Weights of a small transformer language model: 7.97M parameters.
Each number is 128 + 24 x the weight over its row's rms, rounded and kept within 0 to 255. Layers, rows and columns count from 0. Numbers have three digits each. The size before them is the row's rms in percent of the matrix's.

# down: layer 4 MLP down (transposed), 576x224, rms 0.176, rows 171-191, columns 0-223
# gate: layer 4 MLP gate, 576x224, rms 0.164, rows 172-192, columns 0-223
# up: layer 4 MLP up, 576x224, rms 0.165, rows 172-191, columns 0-223
down171 098:113141120138115160102120070102133119076157114134146078143137112073127118117151102156160121099145109136143116153107169099121101102176115128131134129093127142099123114151157111138083153137163123139156118129128131123084113163140096109090114125133103182119129175107136155124138137159135129135100120133107120145126126104126129115152103117128142094154132103137144137137109125096156118130128124139141140113093112110115090114138147168013161148152140091151160111121094143132121141137182136135135120121132138113157133123193144157112115129129139161114097105141099160116164093136166141115169104082114175108133131123136083107121161103161139168132125153114136153129117164146123134172137
gate172 096:142104116117084194098127109127160100132166133174095161146130105113076152133117146110134093099136103080120129118085110120104129107114127124121091140139134115128133108183142100130125108108138111159167175194116165137114150100150143165146103085120184132151116155098117100109127154086120139137132133159120145141145146092136131153127081091074143147096120115105154120113133096151139112141121147129102176107131115112098157124151117155132162110100128118159110106094171095127143112149113091110113093123138138123114093148107124129176131175094101120156130146146103110103150130146154123105100141147121094131091130145165131140165176146147148134130122124108158142134150154154128138129153
up172 101:157116122132103140106136140163116125096137132171128135101129129131140123148111117105125131179126132166130146122089115143119128094102152134119154094143120106105108131111122161128107090096121126137154130112122117135137153141126151142100079136139142091146153128133078133115180142111093100133135143156122100145143182143141122160136121115189144115169116128124113117125139122179146107151172122133167110108102134127138124133118111060074125097165106136105093110134176133123176148128121152167096143150132126184129073157075111149138078126136097116125162104172159168104106138137129142123145151126140100100116098150105198132114117150138146125103098152100098119165138154147095116159102
down172 100:107069122076140117129120155121160144150096124152116102114119137099118142105112151169164111130164144076148120121158163115139197124151119129126118136146120092123103067118170145105112115156094111110090073146112113092117142103137121122113123123133133112086159133125097149110161121138147086142164139096105130153164140088135123126143146128125158101153142124114174141120103108113153115134121090147118133143129142156172140159144105158094119118153133137129138164128139081127147077133087077128110141131166160158123113137098086098118068145142117140100116124153090134118153133105116136085150114122098098086143132158144149117150109121096097103093113117124144107098131171104132114101123
gate173 100:131152188100092104105134102153148175119103116118138150103085122153118130120108132147110120090134134114132147092177092177130058120117123148120125149109134127151122143113106136083133116121101142163117119110109112110116146154088148130122152130153155118117113131118087105136128135123094118117201159134147108117139115186117141099180091129133116110085136117120155141089098085107194136148102125166105142104176175141097137127126181128093137155171152154139130145109140133147141124182139126074115117172120149118120141140116164138125122153146085119144114129126153157120103126095121150130142091137092134132148141129158131147132112142161131123096143112124143123172139115161124135158155
up173 104:087112161112110112167156107093103122153141067151070091144129096117113149103122144129126180159140154109112117062141122096137135137116110150156105125145126132119113157096112166132139079116147104138147165118134063158135138147121128096140100157131102134153127136177168126129150121144123190130119099172142140126191116121142131134121149101088141145118087110136133129131097133127114087162140164158116149121159122114159126118166165126144101129139135122115140110067165163110135114115153109147086119125092152149156153083120078090123143130111166133114130091119141126091127146132131105157182145125115110119137142114132129156096103109116127110133134167150118105142115124137119099125107
down173 100:131124110162132098133080149157120124140117145138147151169126153121113173117127115126118107129131093123117118129105123135120138180164149133126159089185130154138117163147142156134129110115107092151129150129146136120129110082174126136117158093136155110129107132126104173098104140130125133122152133109165180140121155118111114142121153154105108093147076119110173083130150103142144171108129135142155143099132138129175082084097132120126129149145093095134151162135096125113161169118130112129114162132171140155106126164139137146116135118153135116142161134135172078100092126111097148129159114123146173109086103137151148105148161166139119141122102125121189163146178146136110101135199
gate174 104:108068118081115196107148112172142107163153114125093124156137126105140126155117179140136122122138121126119112160144172132093132153120135144125139117130100139084121133164155138149094124085137126083144116137112135120142125157097113140136118117116123084168102144128136108153107105089160078140089090103113115116114126114120106134110110108154113104125159085143117123140119104137133073113121111147139118160124087127118166157114152118139117087129125138157121088171094099091120122138159149105130086132111100146080124145161131159143145131153115116144122171131111114083189151164066155120163133125126138130154108150143126125093099099088109097133133145124129105142134145186162127146146
up174 098:103144100106182124134114095147116106102123142178122131113137116133164094124110125099128098130161124121135177074115097126176127081170137104138081119184139111135109141103174127162138153121171080167096129134094103173104130145132147103089154138074109121162167146118093139135114136166135113117151118110133093130119128148189091139126136072124120167131137128124116118117144140118138149171078158131122112134119162122165170177159110109131114159099124109128138112131127143156148079172120166168160141121171124117111127104098131124115144136104147126119128127128122078128111111147126123129124120113088126123105128099134172093117128087103135127130121133112144152165121141113107116108135
down174 094:113173121131125107124131113113137135110114109095116147133138123115115091142114144152150109130118123158107161142065136139138145067119116135146107118162137135139120107102114103149155110158136109148103082137112137086111163104143109176135104116143128123136155143122112184148122125156137125146177166131177130087119118090158153123133111137120124130114148122129129138148136127136178132125131143133186105077120127156107078101101160132096129138157126163107146116135124117150144208185125158093151151153124155110165160092109090137147103100095133107105114121129104150128181124176138098119143166147124091104091125080090146084137116127155095149103134131105137098123117124092132105142147
gate175 099:136142126125128096134109108146138078087098099126126139153105144162090153070107116088099118098144149112137108084111147133160147107095155098090101118165108152131117091141111130094158153140110159111140086127147137134179124124062109135108107130110103149127102138168139098132144137118126160118117135115134149127134148128130085151114179095129131112113122121123082129113105141089138127150159137116155110160124123165147144118101129090124121073128152118128162112151113148137162107156122127105149190134139121111109132131161199112111149129110102096081104137153144149127145130124174152139113124109136152138157139180119136135140117212145126113130124198105127136134141152141125147130127
up175 096:106099143153125132158093150091143101129182136121147105148164173156135107112126176109131106104167128198132122109137139144145093131099096117130119153170090130139132152134142163144170121116117124139152088120127112128113143161142100120116110085155142070123163098139117113148119121114137094139178148114124101171144145124095117099107113101153110126102111116104118144145127104161146134129129071091144112135111135076125115147141104119161109132107091096131161175091174123156098117125200132130138115135138120120117143159148081135126139136106111147132167138132140127159169112126097136109153134138155135113131147084112111141092116096095141116116174087121124155169091124097131143094141
down175 097:098178150147118148100163125148089104106100116123113118111131123125122115103146134129109140125162122137173155102124125107156137120121168127131118096122131129137134136117113164146103122101121139133129147151167164088081129072162120117124122146134183173126085166119128102098135144157092101121120157138132118096142187129166116127151170106112134089108110129115119105193119094111145115125128132121129136114136149131092090119113112132129128124141150155128140123140130133140154134118144129113159146113035083122076125136167123149133145099118125126137200148102137152079124154140129145134129080113133136126139128152117093141115130127148082199127112150089164102161147135107130115181116
gate176 105:138141138094153152125135106131133101108151126115092134140132190055140149131131133110115119155122130169152140098119090136103145119115125123143134123076135101127153119079114120147119129133123170132108142120083155137149120122139133141099108141118136170117115154120154136133135143116108129119117127135106144120153148156192132107175111162133127166138119092131127134109128075104090156126122095129142154165122149121128100127102125120139124098096101147104147125120113102130153129129114126110162088122131123096122116083163119150094084077056112081131101093153126175167149116109145127118119131111164177166159138118139123115138112128174162132155123144090160076090179143119109117178105
up176 106:136091138181092134164106116134160122126156165183098118123143126093166117097113162134099131091115097122136090144109152095117136128126127172095110153104169102131088137110123128124121093103103149094104146134107109154088109103165139130120104131125074110151140147157164129118121151098130133159136115136142132159121142164146126150166142132092106106134109106145153074092115072103092114104179111109112131138115109144126119155148132105128111120117137109095123119151102161142124084132149141174135105110142137125094098140149168168115122122126152112161091131129113161159115120148110100137068114153129097107135155164153139096140138098122158129153119112157167185156153143109109152099123
down176 107:153158160127087168110123212131132121159134120092170175122093153137108124126118191129132170120146120167140100110129079161174151111115117111116109141128147156157091122140142170121121133124112143124108143118103158109111083104162124131153138119170094109126123144150085133142100134123105110147114178134106105137135116110172150102156121144159095174099123089111145103151145121107137104131133090111123121148093144139137128105092121153184108139120151121104140160144116139128128096110111088116162145095132134134136118132112072156131143113099111110163130152085117147109123140160105101118134136154106122152152164114128113114114080098138138111120105113145123162134174181170127100149125
gate177 102:123114129116150101112128181152116132136143143144100121136104150142094145104155086063134127164085123181144157123136176142097080108143136099129161091148142122097079109107110124111140129115107151166124116119138157143152139090130141135122084137143156118135111150127143090104158107119127160133134170173124088170104159096101126141134156116161121169130097148126139106160119115174083116140152131149158137172118126089133150147122166132099116090138111141147140118156158118142090123115148170101110150175084149093118174123101134158141131111171126158096177122119116165129133137110144116141133126140143117128105142158141133116113094130132140173157155146112130151119127124133099079100167
up177 105:125158100130166095090153152113134124123118111106085132108119128117143102123128139102154078171109121135119159138116148125119116124131154073124108144129127087110143153127145107098123123155159152112124129156160143137112114130154127108090157120127172159145156113170163113103164126134118135124120145100108150153155142145130092124135118127172182172123139120127155107095132133146114091168131128131164158125090117161116103111161105112100125121122118094155151105083102112132109168151078155096114129135119133150125160133166128119141169174125151118177135131185100120155107157136138140123115118154141087141165106188163116090119112138152202161095163106116093119122160095129133114130104
down177 099:119131147103121113074154180139082121105144139144123139143141135150150143164110107128112164182116102137135055098140125076129123105131121172165155119080141121146120133115136117164138108113128154127140119083159155133133149116135149128124135101156107074085132112128158143130142099155170091122081143156159130107108135148116104145129151135152124148127134134091118140136123102064129138111134121126112095138122132134097133092127127142130157138132127114133105122170071074127168120129128142108157137125172143161165142123120129127161119086142102099134119129121129108078143168138103154078092134175091125139111111116131136134130090120166147154090104146116121131139147117068125186142123
gate178 104:151157149171125120132096136108176154150139160171141106133161141166134144124115106107168114111157085141158176152098108120118125133132170115116135123093165170126166091118125118141113129123099119125099117119108127116082118154086138124098133089114078111112128135146114153119122140132148126101139104120100077149153106119128148159113094085144140143086114131133140118065107108118179115147155148105172074126098112093159104148091114124156156113102134136112123105120104131119108087156092113117143116140160087139156119093125156143110111150120131152127086143109184112145128131144191159100164167153129120148141128149116151119109161159139116113122101105146124134105124111116113099087104
up178 104:107164097179139086144120169140162110103134116115103109142111158149122159092150126129136136145111113120120163098150167074084150100103137130121109114142121088132104092135116110113147127084130123088144154116097102115152103133134103138150089108151160140120129119116113137180155142114120177108119138120145109106097108139129167119121143130151193132135128141129084118141117143112126123098160127126148109080110117114089120154103119141100123139038103098114124141154159133110143140124156147111117105135068119143133125137079114145095110116088127122112116118147130175112132149131160143117149140131111101075152105140098120204132116143147140172120117110133162143159115096113124177123103
down178 106:087129118130096115118089084148088140131080134125142125166139102093111108115115109126155101100129122155152141144112182126116090121145126088158120148125136098105124165113134147167090102124156129131138075133169145110124083097135102172119112162173138115127135145133137107117167148100120146109112139108144113096162126138138083115220141115127152105146130128125143140114123117131127186138115118145168130131133136172130112122104128123050147114136138095074136146131098130116102075139100114123112124118080119156122155124138140096097097121174172150085137121098158137103124127160100141105158122108077127140145152111134121133104174130106134119130103099115154137135149117145126131132148
gate179 106:141135125125149106123118118123119105117091118122136130103084107094115144126136130112102132134137158099081136122177126155114183119116116122146122110091097085103167115126146149178126134139137112138116167128177160088169169139162086195082138126105120134140169113148120148127116162100115134140145115129111169146141142122148119101122136112168072123123145122090137154066102102133179101118181149146148142150118104175126130135144150144137143099053143153120078125134101090094093163137130118137107168140088104100147134130148108143152098140140082110125139136122125132136106159142150150121120135148106133104090118139125142163124137155149119141106105116110115100159108144131160090137122
up179 100:070071149118112122059136149112130127152166147149151140139111123141114082122151143127109133082127122127117121170108163157161114085101147139150139132109096168142087155106166171166121129137125183088118106142129124135126118118111111093108080110134131159129096143129120076078072071138120133141117118115125139135101160158140115116160131112067154107137111099116103123137109141126070128134124116127125136135173124124147104116170108111120106145143108137100120133179141165140166101139143112146082107119107132116161140093127144136138158114111158146123118140129124146147153121112124174114121095128130101123109156134139099132148092120090115077163139175149120136103147105131105122148126
down179 099:140144085139114147146141086140099146108108082167102102124142128110091097109107114128147114141166092153111161091104149072119163092117123114107136045169145131137146127121149083093133106142128127144133127105126096148129112116102125150130194106138127109120129112151129130128161131132155154136160113088091157133150124138110129098111127132164091154158130131120128106169133097129145129157178119089104133147159201114117152175096154140092121156115163108153127106135121094139127103134141146115152102110131115137153134111140113091152137131131125087155132135092123095110071152157084113141127111120122135151130108093136134149121162111116125148118135110142148097110169161184127153113153
gate180 103:165180149118138130132163149132179118130118122107131119155131099165152133157072130139137120120123148115147103185176110182140167113151111137120129101132104171112142109157074153155145143165121152070128109138128108167125088138128098104107115114094132154159085156091104117143145107109125146135103148116140097155081096135121137157142110159113150089132133090165116081143144066182157139117190165124135143137134134162134099125154130130114126092109156135154154127149134116134140147123125136131133135102111151133129150130104142134155153149140143133157133148145112131116137146152060111117115126134152143137114102128118105140102136127080117102172118138189160094128137153127134153126145
up180 095:142133126138100132099086142177137125079108122135098099127136128122139132133173128113125119143131132099146152136131082142120185062131106069110103086132162175172086120073134103124153115119146116085130129173097119153146186136117138144132087123107129169119121114129102125126122100096104094117188144096098109127121103110145173166120097156115133110131144109102115095144159097092125128066105100156123123088114120092143114116120092120113139144120079114146107125155113140110088117119082143121159118099181123107082153183124136138119113137157121118116128101150125128125156107114098145154120142147124124102151118137111107126159128141154118113124147140145158156117128134106115135148145
down180 096:116119172090164092119096127154163131128096158131128113115107191140091167115146158107119161134086123149137149103104120126150121165119143147164070146156144142131126113138165124103134131145121117152123132125089105112138157143155147130135140067134125158124089151145097095091119171123163165160138106138113152132112127111121154143094175154160099121147141096150099150151091152166148134128089081105150096174094135093133098087112139139144140105114123159126115129103119127104116123102142110105151130126144116092145128149092103099109115093139098138067114165119141077115127116131145126142070118140094147119131117094137091150128099137140150157155142132100121119171145164115133115136103
gate181 096:143124145122126130117102155132158155098081099143149180101145127092115113120128118124185096117128083104156128157155186171102129118143095149144110152132107132109130134140080148129126134145147141121133118131164179138129153155155142147118134129120154158128070149123182127146161067168153134148091133145140140100116096135122142142143153096140151076125150106125120096118111167131102129145086136130158093146126130171141149121121140152172153117181132132142115088143131186144161173148154152087099140134115133099159164120144110173119157157099147137096123105129103144146136118125143096141121099170166112104132105107139164112116091133136129130113143116107107119096121166140120106127152
up181 101:126176152165140152169072127126121109127096127121107143134166121105108135120157132123199151107185104124148151125158150092126143113157100096097137139138129158184121143130099127111131157132125176120126136147173143124103129115110120177133146117111156139171118121124122135143137120103105136172155152112099165123187118141097116109104149142172144155158126118108105094134119165142099139123122115104150111150132082142199133116070115104174105171142103126118133123154112123156114127161118099131131136144126111126137101114137103121136133100125175103118137140128055107146130163163122139138116153135136100101105119115149104145116147157113170105127111155178163103115134139103135144170126
down181 101:155114126162077128109133142126164110130096112172092130158164159095101096102125104125126156129095105126132117157127191165122122099091150142147102097121146088131123144162144103123088125102169155139120091124131124138113099140149121120095150085124104155102131169147099148129112100147131115093103140105129132121105144090136115154130162120156114103101144096140133112094109087125112108181094117148128103102161205140102085118152134130070161104126114115145127133119146138120147135159106141129132131090104120085178151186128117180128100133123086127108113103079095122127149130133124124130136127156105106123161124115120130152135146166131152114118092106100125114158107108154155146123108
gate182 094:119112100147120101111121140103124128154106100124115146125155115162110132125119119115133169122183159116149193132123116092093069157145121136130130160102143160104162119133109154105140113136118150121092158132116104145082100155109116132118131109149143097128136142112115138110127157080144160138119133161108107102145138124134173076139189073109124140129135162171109147159151087111151100145161155096140166098143138130152079138147146179108129116160119119113099101115070101150122159124108115119097139149110143141113140147138134144132159175124141124106145136111148148129116153128116158089107074134102124149120162116126165153107146158141128130161135091076167111146141084104170127120109
up182 099:173129123156130125155152149122140131087098137110131170139177126108105100149052169118117175142138154139074147133131119115112105115100176094102160114124119106133123125111151129123126124085090172139149114127105146095127126126138175106157157182113153169143118105160152113124163134119109116103121169156137119163151118107129150101135101108191140098141140112109127096113134140158108126142154094102124120156138118095148118143124087131130107119135151106111147152144120142108129139142135120155151084132134136134154124117114107095131111109118090104138106105151104142161132092082121120160166069136107103174082140151148082111136114116113134129139168114173156100136111103109139149127078
down182 099:113138125119124121115179160108120147133110094131132157147115117118126112144146145154076106145127140142087174099134156101067109135130147135109137079114095154101140136089143106089067109089137145105128150124108147139125102131119127081126123147153072154152127131125111122148132180141127145127144163118122135080133152180107102135126151107077108117152133154160117148146134160137151131117140138105133158093156112106117126110137102046165121118123181140109123104144073141121164162120125130159111112166140122117118126122156112126105144093132113098154131113127135168144119178130112117171152116134119145112094109150141168109136160172155154107174131145142149106148179124141113131153115
gate183 105:120135116136112131112107102142124131158114076114101145108079160105105148157091142165134130115138167114127095124133147112128129064107139113113166096107111062146097159094118124115141156123119124124140160162114114148105133169140099112089114135143140147104063149178138137151149104107111123148124135160138137178123155158136154184130152130102104128135167124150134127122131107128107111121150157138070146134125128141176127164140115147099139106133124142126137066152112118103140126133139094105120122111123136106098149081144131137151134075170123151080144153053143112120115136110152103166129141139114104096111122136123095158151140114137144116135102144160121156056103146118145125140142
up183 106:133076079149107130117101098137156121152116115163115087136145118102098131104092170111113150121113135157151103149168162134161134136121120099120103164126118181071158106130086136126146130134135132157153105149137118069114130151099129079158144117112160102101100111128126101124179124168134134117153121137127160138146135120126134160117133100164110178118097093184094112136140144159133137112128114088132124125144135146132149145096095125099150154154156115132128133128110127132113099121116153134104123134103085080109097151138117149141115131165098176174103088170113108172146167117137137127141162097122122111135092115171105120116095162124116129109165151111118150107165117159171142125158
down183 105:115101156111113172144110109115128099118087115142153090103122141101136143115106156159128114094150114171130130117136193160138123125092109151138165096172175096087138167102076136120119113143127079125123120136138095123103063115115131114106140167127097082133074174130116164137141147132159147166096134127111115144148120127173122154078128117138103106143110160143128084114119132161134133099134152122130126150126163115096138134103151174140173100143137133090114110129104115165127150123109167167109106110052134130120125131099137148130113120116135149111154114130118123134148115107164121103131102161117094154183102161125132146079140146126098139131148110108124137099108114129136100106115
gate184 095:115084155147134086114178097146137126103133134081132120123100128111135117144128098130116120083153105140129116136160164081132112152141093116135116132080165136099172145181175125136093094140096095118105122088090144133138175165160139111120136118131128087158122078123106134107112137149089161093180128126123103120129182124147106151154104071081138098116147133110129111166148181168140132098138152146132111096111113096079129139091154111161158142138136143079156152148154119139153112131122119103160134157114105130137146123122143174124144131122107127095134126132122116106147130121150170167144115129127114113076142115138137147100067151138108115140132140104144130121110126140122137098112
up184 098:161154124104133146112143168160144111121136106108115129144133133109145098158100133140121145145161138111137151129086135099083110153140080140109156111163064138124128134100152111109123153152122137138131144139116149133091110102088149162135117119163117148104120111101121126142088144124173130074122138101131132165109130126125141186115087169140144129118161115116116105129078121114120112156135146118162147121110079122117147115172084129120096116127141156153131114125108116139118141103149126147140120137185144124155136098106120096207151122161133111125137094120098092139148161144153096140133161109121142136113073137131117121114141151151205102120149141142106080094137140174144093168177
down184 096:122112168111115129170122081110127149149107125133141148121105110118088132122097149099148122121171146084117123160171103102146136139101096139124105160084133105098194118129101093123137108167119100071135166146156147164150134116152112128129135086151127096127131129130132152136153123116160105120127140128117190119173175138114134158166105114131153100088143174137118115145096096140142135125132151125129129136121167095177149124147168128158157145112153141105142122142152154147195160089141114139118109115108154145148161166132143098111086151136133145109147143107115130156123114115128153128121139134098097101085149083105109147128134136156141089096121164145109182129142084130113111105112
gate185 100:154115097143114126147112091142101152118154120119135109154163153145119132131171122094130120131091172138079131115129104128143122120126103180112133138098167143140155121152132111157080143125137121108111122105115120152129152155095068123123129125139135111099167115141107103120163129175180144139115132126136176170128064123152154140119150065117153080076141154066115114169121132088168121097140125108119158125119132136122150119115146111153122153126121121128099073180118146174126158096124137089121094171122096123136131127161138146119113130139149136093129141132105150071137083112101115101164110087109095123169138126109145125179121121160131143153129125134129106135146124123100139120127
up185 102:118130111136119134149118129098105126118126149140126155127139117135133131146088115155120138110149117109146125139097105122134130110137104148183140152123128150116168122138063114139134079146132121153115128110144067093079136124134134122152155076159145094154130085133163130162108126073153109092159079117133128137145105154140117090105091116162109157131163140112128131121094100163202159154081131097160094164160113109147157132134143124112173111147150127115121111092159119110143136100110136098119151119186143122149131131131116108164108092148094168128160107139130122086114137129146150131126118125112096124129112165143121119139140159128180170135154147081136094089168106147145113170132
down185 098:142117134149079188155113124090133117116153136144101170145163153109133100135137137095118114083089116134125121155137105100137109126140114119134104151112106127168128096095128164106092121164142133158119118101144113162143152099114167154126155132196162127178110089119102168157100145096140150093116166137093107096126115116131113151091131093122146152126128098137130131100129156144111145131129115197128140132119121144122166142155149132152131133200125137142122137139077123159111157116137092104116113151104105171144121095113106151134131148150125164154148106089105156163152182125117120140108136061144118136131140117118119184141135139111169137148135127088124104135123105115160138107112
gate186 097:148137110118129094108098100125126134141151116115138162127133096156159135131169123109150113080145162139119096122146131083118128120129141133165143113146122120125130121122087114144097139137127190121140127101150130163135129126097145133115131169103116082093134138125135123156088160115123118148112145124134101109136074110165120143087125114156132121156105124119167145103080162104128120112155100156095130120065143118140120140140100124135114100139115140132154102119130138136135155118112150070136162168162124101100104080097094137090103137112106169085117171139139145108155111139174155122127129126115177105137131078128073125106135133163170159143116056131071136121107105116159139078115
up186 098:134131097127142162128117099117086152115149118120103129132101121140129134102108110150081123120131134138122179165131131115157217114099084150092162163124139148142095134139138090129127159180116108127110085180150139072130136163078098119133121090144141136131124104136145123105096106136086111113097127118112118128097125108125085111162111134107110110138177139118111139106140116129180135133120108114100140132125147149139135080134159088141120129110118139136112133106156117086104077126114125143119115141102141128154158139121159103086148142177136156149139141135142099137146086100111149149132180088148081107111160142139152120077111133140162106106108148142174090116132158158137141137152
down186 100:142111159138177160144100030142158160138173121086140125158125122090116134108146121131167062144156116124158088157129132115082147143132107096116136098124112108128102134181132141102119137114102152150122108154116126212107132095161068135133093117145107130156097128077118130115104133136125121140089146116118095111115120117155118131106142130103139129119138123136128133088141092123118148087146106115121106064101145138142149059133120148150099082130108125100102124140156142116134097150100137107117118151105111144107152118117099117113144125129103152119110126117101121130105171129129122116123091130115124124090152139131167128142124151099133097111080147163130105140143115153136150158125
gate187 094:108114078133116100123148146114095184096124139112131139093135103142128169150136160085157150135151160155141129132148160114104121111090147144106107109153136166148116128135111140142099117121119107144167131103138124108085117153115130152095111115127141097141135148135126098079080124135134086098102125116128108090143146133107111100143137107139146153119108148116170106116150134143127095113139092171131149107145143081124102122125153125102168154129111146122106129169090054096119117145180131111168124148113148138167081128110149137101119111136066146081125146109097120142119108156097134172075154148100117127164124125105153092146148124122121178122161125155092179104126152155119143126146
up187 093:110154115108121169086146126139109138123112125163130188117062120100139131140149149101109172144118108130182139171132136130100147119109140119112162096144145114140143158132129113138142108159130147126170133084157144158152155129116123185117108141165140127123114143104139076130125158121132099126127083106135173106116155149132122096124163111114174148095137150098111149102105109141134142098078120137175161095130091132153121128120136116126158130109104153118114135187053121113124148104124101118138145122123131177124053122111143116095125158154165117115120100103113145102139150138135107134111151128162151135121105118124082104140084118106112134137115106109162147156120140081122083137116
down187 092:160128110142088100140102159136073111130144119142115098145115108137080100126144103112149124139113120103088142141130129156127092133138106133111100147104128161136136119097165147102150113171144098101100123138093105140134103098096118092116147125055127103121133104154164117136153120176129122138148135134122079179156126122159135120120101128156154091151176111180134065147145131126128188130128094146123126122089166144125131137159169104159098141131122108153141153094167131173133105115108152126131130103165129114140121073154112150125123163111099128184145116113149084135158112138101124134152104129100109061117142100139146134122161136126113100134127147155121123153145106127157137093106
gate188 096:090133098125136140102133086145093125144133067154130127116109119124124138146168153138153139125100092092074122156097133119105111131150072142160116152113139160125133133074138125122107156145152124134145127132189100133106071111139135095106159142103160135155144100100113135128143120116111100123088139132111157105099125080117113146124182137077165139147135124130145114114151111070157089110083153117135092136142147115132086156146141146149136158125141150128111130085151088161129144078129109113111128138149110108118126116124148150139186117110112118112140139105124164093101132146119130129107129116143147093155132159176120105090132155163155138091151108133117098153190148140085120132121
up188 093:119180136142095119149080131102161141128131130121119146168183087161115098148135117110093131161142122129120164149148172129120127127126142082149120111130096143144146115139182140148141102120111102140097099103109157137109183149117130111141114099129158121105093143104102110162136140117102136149159128145140116132151162143134135116117133086159062112123160119132123132122138133162119123163148140134122178122166121134150138163129199122145122125086163132122101124141117122080140146171088155149118147128163121158142140118110094097158136141124124198129109120125132131145144129113165110129132092144087119161073112128113067124136140150134133150112103105128160151164141178161175144139115
down188 093:117081133086149074144141134127106085139114126126107140158134168172155112118098088120184108110070125168141129082143098135154141118152177098133140143118120126113121138141117155137133119156107126103142131075138108127119162119158135159122093139145156153141135124125113125135161095097157113133100127124106106172140121161141119094105107146130145081129187135102094119110140112149150096185133117162108150131147163149088194101151117125116104154115098074086149154113139155130082127131152130163158174121110128100123119135121120131103129143134144138118087100157149145146135118129137117128118122132131110156178161114129126109098101152107165120148096105163161136088120118109115136157123
gate189 090:139099109134133115139089087155095129120137118123067104133165116075154132125134140147112126176149140114149152146126129148117115097141139161151126069135089141136132087145121152091135157137140106134128163121149155116099121096116125135141130138136128156102118152114189104148178107090138119118117111156109115142116104135131083091123143137156098111120119093107104142134146098132144106163168171100129116123145117140144089085172151098102116119097146161119104145111136081147168086136125109106106133134116090179131098158123146110129150140122104112133108101198114097111184113131164162131133134113139160151123132083125141143141139151167107105090128128117118124125133127133158082172172
up189 091:153140125177083134095130137087081137117130101105114119153122115109169161154120131183157178153152140107131118119071110091136154116124131102134093118113064148113115160115139088099162123121104136137155123110197182156066135118128144157140128113132175151084136128102128133133123103131119139120118123151132102146130164115143119128126118101118137123098156143152090132103135118074107122080120115166150096132149188124101124162124154084124139118147139131132132130126132144104103119117138134128091140154094169126146091085117128148076157098135121105138089136151157110153152133130149126128122134137154130137166103087104139147121115160139107128128152142140106140174147160127120138077137
down189 092:140089138151099122124131181130110124152126124146150141152086143178139157107133083175138115153157168130111139172099114131117136100120085119114117152115089114114127134118114127083122122111113125166111131136116148103173113124130120127113100137131140187143118084096118128162122130130124119126163084152115121128107140101104131131134110132091116134098143110092109139122100116185144129136150121117137115132134162121122100164123193098099109084110118118120125108164173164120149119099115142157082128160145109150133148124131130140093078132091114135168111156199151141129134107094141109123096114115129150106148152190102155141117152101169154126097123172145122129111117066101153137130163
gate190 107:152153070099101122109153106117128147103083103126160119152117139107134122124128154145115179161106163092114119140156131113102148145089140147132134132117105094109154134113205142149163117109146107114109156167113129101115137150150123079152162105126076125103115166158129131160141151127121121114140130118148157080119117146105124153124097129104117110153136163146126148125147119175111094166118169153142125117120140168104159154094127142161160106161131120166100104136168100115169143110087080123154123165158119156112165121146146151136118091138141134161163105127124109119128117097188088162179128125146124106128130146148107122149114134109119116150137137102114128156117114157108117182166
up190 104:131102081154150132114114137126127136133107110088136128148133147117128100122115118129082082117167123106141147119133121133131163128161108138123124133127122079120126136108150131106124123123088150139122081124154133082153143139125111111105131184126129117077077102088155163165158104157083102140087103126101139109142114134103122081117124114134169054147134160077117160117094142133124144124196104130156141120130138143102115124123168153121137109093142123144126124103172139113147126121123159128141113155134110124147137112144099166148086136165091107094128139128069103140101165136147165156166137179132150133137156099110133114082113127118131120062080135117136123164114129128125136128088
down190 098:155120166116082117144118153099105134167140165171147140131101140064150145120127107107155121114157094129145148131135185177129070147150130124101135120156113111132122146138140109097095132114154159084187129123097125157141123148144135131137151139131148111134129119122093104075103124147160146131119124152126133121129094107087163158134158097104104172139099123168102097098141123138183070102119146104124091121113159097139113117083164132135133127090149150095121135167115146131111118143135125130080134104141139097101091118113152090140116119116147133136188122125120137139134155128133119143116169117129145138110112123112124140192110107084138134088152077112138141118124106111119107077119
gate191 110:100138159117117104136130092108133110158124102120173063104129118158152110109131130133131114130147133151135156109143109097189067158139102111094135166109138119118104149149144114090135136113137146097115086139098093101124143100114119082084180139133132153134109120189134091145151106108122105129117101118119197139104185118128107089141073155126151112152104104138147133147124160142125130126073125145142120151131139110132146093134129084141129149129103143146155121145149156171143160142150112132128127100109145141134103156168140141081103144115139105118131145131137127125113104143085122141138134141113090152181111132127151117097117156199096117136134129110132177109127113127079129138161
up191 106:155113111147126114099123111087119152138124080131150114118100104131157145131126148094078109096141133112161165123131115135151112174129095136099124135105120116159093142144155144143118171109111159081129144149136110107124138091120108064135158141144082184159135170148113112133141113124123130115126117085114177101107164111122091121164128159147118129142154101127148101124127153130118115133110147143106133151134166132146114130156134139158090150149142102131117132144133132147156120104125126172127143117147128109118119121183123120134109121164175130161098128128112090085136107093078120116156112155097066131227131134115138121107151167146114106113103113135112152102115122080083105148116
down191 103:149117125136117117113141144137083102158140136134131148135112118117165186103135136124087129089123149148112120104174129100183135127141096123128138097121138116116151106101134107177143161141163127117089112119140097149106158176130123134112101127119114141141124131120138126180117125137128149175107120106130153105102146115119112172163123147136115116094129137142165152106136133118074104107101108128150120116185118124131111126121115134022125129147134119146120122123136115164156157124100111121156087113127172143102174150100168127110083162090128144117102104125172140120127099134130115127164144118124183136153116121137160091101118080183167145146125164120140149125103151110082156116104
gate192 091:099113123102145124136101142107089142152123131106153099110122156127119123072170082089120116070150152106145103149106149116132117150099111186110126147126173149148141173112168118129098096098163159121132121116153153115128093151145163120144129086107145086120137112167133126113119150120106136129137161145150116108160149158096057155115126116140089150183099124121102112118101157097137076164130099141131106088165116135145123139163148108110081120144119163111161148132094112118094126120117141138124131114125123094099122132134103143106121106112141093158136141118179125093075132116081153096130126131114127119109142131098160184119124103143142129132113121169119132105117152111101104099106